Weights of a small transformer language model: 11851 steps.
Each number is 50 + 15 x the weight over the matrix's rms, rounded and kept within 0 to 99. Layers, rows and columns count from 0.

# layer 3 MLP up, 768x256, rms 0.246, rows 710-760, columns 128-191
51 50 56 46 51 51 44 39 43 54 45 45 54 43 48 62 57 50 55 52 39 43 47 37 40 45 51 57 45 47 58 32 58 50 47 45 57 59 60 34 45 33 36 52 53 38 55 64 51 39 47 53 50 48 50 49 46 64 43 54 43 52 54 47
48 58 41 73 19 59 51 74 59 34 56 44 53 65 28 25 48 78 75 65 51 63 47 45 43 46 65 75 66 63 51 73 46 72 67 49 54 47 70 19 74 60 51 66 26 67 58 36 40 59 83 73 39 54 87 42 92 52 41 35 55 55 30 57
37 47 50 70 58 70 29 52 45 63 57 57 21 43 46 63 57 59 51 34 40 46 46 61 63 47 57 40 65 39 51 44 61 38 53 52 59 50 40 22 61 59 59 43 63 57 46 46 50 55 69 62 48 41 33 42 62 67 51 56 35 47 38 53
27 70 70 44 41 47 26 72 72 73 38 01 52 68 33 90 13 69 46 45 57 84 99 42 71 40 62 42 54 47 53 10 67 83 23 25 40 58 54 75 66 41 84 67 34 56 42 66 51 34 34 82 00 46 80 47 55 50 00 60 61 70 50 70
61 62 78 41 48 52 49 75 56 41 27 70 52 48 54 40 46 55 32 33 43 55 36 25 56 48 45 52 63 53 51 64 72 31 72 47 38 40 23 48 62 56 60 63 37 59 45 29 70 45 44 43 53 49 61 52 73 59 43 50 39 57 41 28
72 49 48 50 11 47 31 35 56 49 45 68 23 57 36 45 75 29 74 63 62 55 43 53 18 27 57 42 44 43 50 74 54 65 40 37 67 66 59 22 49 37 57 69 28 53 43 22 50 55 53 74 32 74 85 30 10 99 41 64 70 82 51 71
59 58 38 68 62 43 51 34 61 80 65 32 50 74 81 55 58 70 55 87 60 56 51 59 57 29 26 62 57 44 28 65 61 60 34 60 41 61 55 35 83 56 14 35 48 48 49 34 48 72 65 55 63 39 39 80 34 55 51 39 60 46 36 37
34 49 78 71 44 58 65 57 50 44 28 74 81 47 38 45 67 58 29 49 38 77 32 27 41 34 49 28 84 75 37 41 37 40 25 41 41 56 37 82 67 44 87 44 56 55 69 50 57 21 41 66 45 59 41 18 74 55 38 38 43 72 23 32
67 73 62 85 32 26 63 78 62 42 82 49 47 86 43 62 27 43 49 60 45 85 43 62 63 49 52 47 48 78 61 48 35 38 57 51 47 49 51 71 57 55 62 25 46 65 55 59 46 31 37 38 49 40 63 51 57 56 42 35 60 48 46 42
45 60 25 39 30 63 43 54 48 45 77 28 46 46 46 67 61 62 44 80 54 94 49 34 71 50 66 18 67 71 52 62 36 63 52 62 60 40 64 50 59 48 25 31 69 72 63 50 68 64 59 80 11 28 57 63 17 68 61 24 44 53 43 51
46 57 71 52 46 10 22 48 48 33 55 41 45 62 38 71 53 53 52 45 44 57 51 77 70 56 58 58 63 46 33 63 32 63 47 42 39 44 30 65 71 68 48 46 60 34 53 53 77 48 54 68 49 42 57 53 36 40 45 35 58 32 44 39
49 46 14 34 22 44 52 41 51 58 56 55 80 39 35 46 40 47 56 44 43 36 78 54 57 61 54 63 59 64 42 44 38 55 52 41 24 22 50 29 39 62 44 62 37 44 49 44 50 65 47 52 24 30 76 84 52 59 67 21 63 87 63 57
49 52 24 36 43 67 19 44 43 45 38 59 31 26 50 58 57 34 33 56 48 25 45 37 44 40 37 68 48 31 29 59 54 31 67 44 39 75 65 55 37 67 50 65 70 80 57 43 25 29 48 53 67 51 26 30 63 07 65 24 42 58 60 47
47 31 53 72 35 31 56 57 68 17 47 48 45 79 31 49 57 60 37 50 63 59 52 27 47 32 45 80 14 39 73 23 81 33 10 68 65 60 38 53 39 50 62 97 34 49 48 26 32 67 79 77 43 57 20 37 69 57 37 50 73 51 32 57
62 69 47 60 68 10 15 24 44 52 79 50 49 38 33 47 77 48 47 68 61 57 51 19 54 69 73 51 48 63 58 59 45 49 83 80 58 52 36 58 37 49 37 76 17 42 53 57 12 44 35 42 66 38 45 52 43 50 21 32 59 08 43 25
50 35 63 63 38 51 43 64 33 54 32 92 23 72 49 54 58 59 62 87 22 35 75 31 43 55 12 33 55 48 73 49 45 49 51 69 62 39 57 41 47 68 76 30 43 52 69 33 63 65 45 50 48 59 62 61 17 61 30 37 57 47 59 32
53 54 40 57 52 61 50 43 52 42 49 49 52 36 46 54 56 44 49 50 51 46 47 56 39 51 49 58 55 29 46 56 59 53 62 52 56 53 48 54 56 58 46 53 53 55 42 42 48 40 47 58 51 51 51 44 61 50 46 45 51 54 40 52
64 36 39 72 32 41 37 51 59 41 58 71 74 48 49 57 23 34 41 43 90 51 66 30 82 72 48 60 42 66 93 49 19 51 51 32 59 40 41 99 50 49 42 33 34 67 58 33 68 63 99 48 20 33 45 57 64 79 29 27 39 90 66 68
45 44 47 52 66 45 39 34 25 51 56 78 80 65 65 69 64 22 42 67 16 44 28 12 46 10 55 49 44 60 63 41 26 13 52 29 31 48 48 53 33 53 51 50 40 59 49 34 55 32 57 70 33 57 51 68 62 25 40 62 66 43 47 42
49 50 45 61 44 45 68 58 59 60 45 59 53 81 49 58 65 47 48 69 43 48 59 37 48 53 71 66 70 40 53 55 41 42 56 62 56 39 42 35 70 63 64 61 80 57 65 52 50 34 59 51 50 49 50 68 52 58 62 39 55 30 49 55
47 50 39 74 74 61 76 45 58 61 50 55 49 27 45 78 47 79 29 59 58 60 47 23 49 40 48 65 73 48 62 50 42 16 38 47 24 63 32 57 39 49 33 71 23 69 52 23 45 31 69 60 36 48 53 27 26 62 71 28 40 41 25 48
53 23 24 55 15 75 12 55 67 55 61 84 28 19 25 48 62 13 66 66 42 45 24 57 32 43 48 41 31 36 59 51 60 44 47 38 72 41 35 43 67 55 57 41 40 64 40 36 46 52 55 71 43 46 68 34 20 79 41 55 66 81 44 80
70 34 29 61 47 25 66 34 44 58 43 44 55 76 45 54 43 75 47 89 82 28 49 41 25 42 64 37 51 92 34 57 48 37 66 63 55 97 35 44 71 13 55 37 42 55 69 52 48 68 19 42 20 48 59 51 51 44 29 59 65 60 45 20
68 51 23 76 50 57 36 49 54 47 59 75 58 44 38 55 55 59 49 33 65 39 48 82 37 64 50 58 58 32 56 27 50 62 44 47 45 42 68 30 54 57 46 60 52 61 48 83 53 28 53 71 48 39 60 50 86 59 47 47 27 46 45 48
33 47 48 46 65 84 16 92 57 31 33 55 52 76 38 50 78 66 55 51 44 47 61 64 25 80 72 71 68 48 65 58 40 43 37 67 31 41 36 60 21 41 71 57 35 44 47 20 55 53 33 74 31 51 26 24 67 38 59 36 37 40 32 52
58 35 44 36 51 31 39 38 45 36 65 54 57 43 46 52 56 46 50 64 70 50 38 62 50 53 54 61 51 43 45 50 49 58 46 46 41 64 43 44 49 66 45 35 26 62 36 36 43 48 41 75 46 43 47 40 41 46 42 59 48 61 54 55
54 34 26 44 39 73 47 58 48 35 38 61 30 59 68 51 44 40 15 64 35 52 43 60 50 41 56 63 70 58 85 32 37 42 80 55 50 46 25 39 46 65 37 46 36 66 43 08 71 53 62 62 30 94 68 18 35 64 72 44 56 33 39 56
75 46 47 77 44 44 47 79 48 85 26 41 38 50 28 35 22 47 59 73 74 38 56 83 35 35 49 47 50 67 66 80 89 54 39 52 57 36 36 37 46 58 06 69 42 56 50 55 86 31 38 75 56 44 71 78 56 42 30 35 25 62 40 55
39 53 66 53 47 37 58 59 35 30 60 47 45 55 48 60 57 41 51 49 35 34 48 44 31 59 71 51 54 59 59 63 71 44 54 19 47 48 34 51 28 38 41 69 39 36 46 35 41 50 60 57 52 47 48 33 55 56 49 35 74 69 29 51
42 50 54 60 64 70 22 45 46 50 50 41 27 65 50 57 68 49 52 44 46 56 59 66 58 43 43 42 60 49 51 44 55 43 37 54 56 54 51 42 49 63 58 57 41 52 42 63 49 41 60 51 55 41 41 51 59 51 48 52 32 61 51 73
40 61 66 30 55 61 47 63 47 66 29 63 56 46 70 65 64 80 31 53 56 46 38 43 20 39 69 43 52 17 55 40 58 38 41 41 39 39 31 58 56 64 82 53 39 34 27 18 55 30 81 60 66 69 54 43 58 31 53 56 76 65 55 61
57 57 43 53 56 53 25 50 50 51 65 52 51 56 44 61 40 52 50 57 59 49 36 59 53 49 44 48 51 53 41 46 49 42 41 43 59 52 51 44 58 41 40 55 48 53 52 59 63 70 30 41 49 35 53 78 62 60 48 56 44 32 52 45
70 78 56 58 41 55 66 52 31 44 48 59 68 37 65 49 17 81 55 52 94 37 42 61 49 60 53 66 44 28 68 59 54 47 59 61 45 56 47 18 45 73 39 68 56 23 37 76 45 60 35 55 70 45 71 55 67 66 80 40 39 50 30 43
57 63 41 48 37 34 53 28 67 52 52 59 38 42 42 50 45 51 60 64 51 54 73 25 30 49 50 59 56 25 32 27 60 30 52 63 12 73 71 31 25 32 49 23 56 57 58 51 44 36 24 40 67 27 17 62 55 45 40 52 62 66 39 43
75 74 56 41 44 23 42 43 21 39 64 51 54 51 39 58 50 59 64 58 71 19 59 47 25 61 72 44 67 82 35 52 72 25 37 38 51 74 64 44 48 45 57 47 56 52 33 72 49 28 46 56 67 40 57 52 64 24 55 55 67 51 30 51
58 49 64 49 39 55 38 47 42 55 45 57 48 47 71 36 51 67 22 58 54 48 67 61 52 41 50 47 48 32 50 67 59 40 65 54 51 61 42 63 61 61 48 70 48 46 41 44 50 44 40 61 60 37 30 54 55 60 59 45 49 30 48 54
77 66 32 26 44 52 65 48 43 58 54 59 67 52 61 59 84 72 73 51 44 50 79 06 29 45 67 37 44 52 21 49 35 47 50 47 44 58 73 57 72 29 58 69 31 56 38 31 63 49 44 38 54 46 55 17 61 52 61 63 56 66 67 65
36 54 48 55 50 46 35 30 55 15 57 21 16 42 30 53 51 35 78 81 60 54 42 39 41 28 52 72 74 62 26 68 23 49 53 17 38 49 69 52 43 45 69 84 27 67 64 40 63 59 76 42 57 41 45 40 52 51 48 72 54 27 67 53
24 58 49 47 32 49 58 25 52 24 51 62 52 73 68 70 52 66 49 57 39 31 27 59 43 50 54 37 70 32 59 27 52 44 67 43 25 38 49 59 38 36 50 72 58 50 44 49 50 20 33 60 56 35 51 34 68 43 61 45 84 55 44 22
55 53 49 60 69 36 72 23 62 46 78 42 37 45 74 59 41 63 45 47 56 40 47 58 56 50 68 61 59 55 53 59 42 48 45 39 49 50 34 32 48 60 53 55 58 34 39 66 49 38 51 78 57 53 36 70 48 47 31 47 49 59 48 38
66 46 53 38 24 55 50 33 60 29 51 47 47 49 45 56 60 55 26 56 45 42 54 40 36 46 61 57 51 41 70 42 86 27 54 34 52 65 53 40 75 35 64 67 35 44 50 43 68 62 63 57 44 48 22 30 52 70 47 09 60 52 45 27
54 51 54 52 51 45 48 51 41 60 52 53 44 67 62 52 41 52 52 51 49 60 65 56 37 44 60 64 47 53 50 43 53 54 49 55 46 54 52 58 47 55 59 34 48 45 52 32 51 43 46 45 53 56 32 61 46 54 50 52 44 45 50 55
52 38 71 69 35 48 45 44 67 34 29 33 23 69 62 48 50 27 36 55 43 51 63 53 25 41 33 41 73 40 11 48 57 41 33 56 50 54 45 52 44 67 41 23 70 52 29 34 53 27 55 66 54 34 00 35 63 38 27 23 49 33 46 24
39 38 33 42 50 41 39 10 78 40 54 33 44 31 66 39 48 44 61 58 49 32 54 61 47 41 65 51 35 59 78 48 31 61 37 73 41 37 62 48 23 40 52 65 33 35 43 67 43 53 69 57 42 37 35 44 64 58 62 51 45 47 29 39
70 63 11 50 52 00 56 74 58 57 62 61 31 44 61 37 69 75 60 64 47 63 55 25 79 84 44 46 70 60 27 45 53 51 47 58 56 66 59 03 32 82 44 41 46 45 34 75 50 26 64 47 87 75 59 48 32 52 60 46 54 50 99 49
50 49 45 66 57 61 43 56 49 52 43 55 39 55 61 43 48 42 52 53 58 63 50 60 66 51 49 43 70 33 52 46 56 57 56 55 49 40 43 46 47 63 42 43 49 42 44 46 57 39 54 39 40 37 39 58 63 51 61 48 42 53 33 59
54 54 45 35 54 44 63 59 44 79 43 47 52 52 54 62 70 65 37 62 60 31 35 50 52 64 37 57 62 44 49 55 44 53 49 22 39 66 35 56 46 48 42 64 44 41 49 40 68 56 42 39 47 47 56 49 42 67 58 48 66 67 43 59
58 49 47 56 27 63 61 50 44 60 53 67 43 37 63 33 39 50 57 39 54 42 39 58 52 61 52 47 43 46 54 34 48 40 52 60 63 39 50 44 40 57 43 56 49 35 42 57 58 52 42 30 46 68 62 58 28 87 65 48 57 63 33 44
51 51 18 81 04 00 73 73 58 03 59 33 30 28 37 50 63 99 47 54 89 49 39 44 65 56 34 82 40 64 38 42 68 39 37 24 27 45 11 39 46 52 34 43 67 42 65 40 45 47 53 36 46 56 62 10 58 64 54 36 46 31 24 38
42 63 37 66 00 19 66 80 54 26 47 72 39 60 67 38 28 89 62 46 99 41 52 58 68 51 74 87 67 49 43 73 49 63 57 51 60 33 30 49 57 55 22 57 59 54 33 36 61 07 99 38 82 68 64 60 63 67 63 47 68 37 33 30
53 49 38 54 31 49 49 64 50 81 57 56 48 44 58 61 44 44 43 50 42 52 56 43 30 44 66 75 68 57 47 58 65 38 53 37 51 67 47 55 28 54 54 54 46 53 35 31 46 52 57 45 30 50 44 44 56 62 38 50 54 45 54 60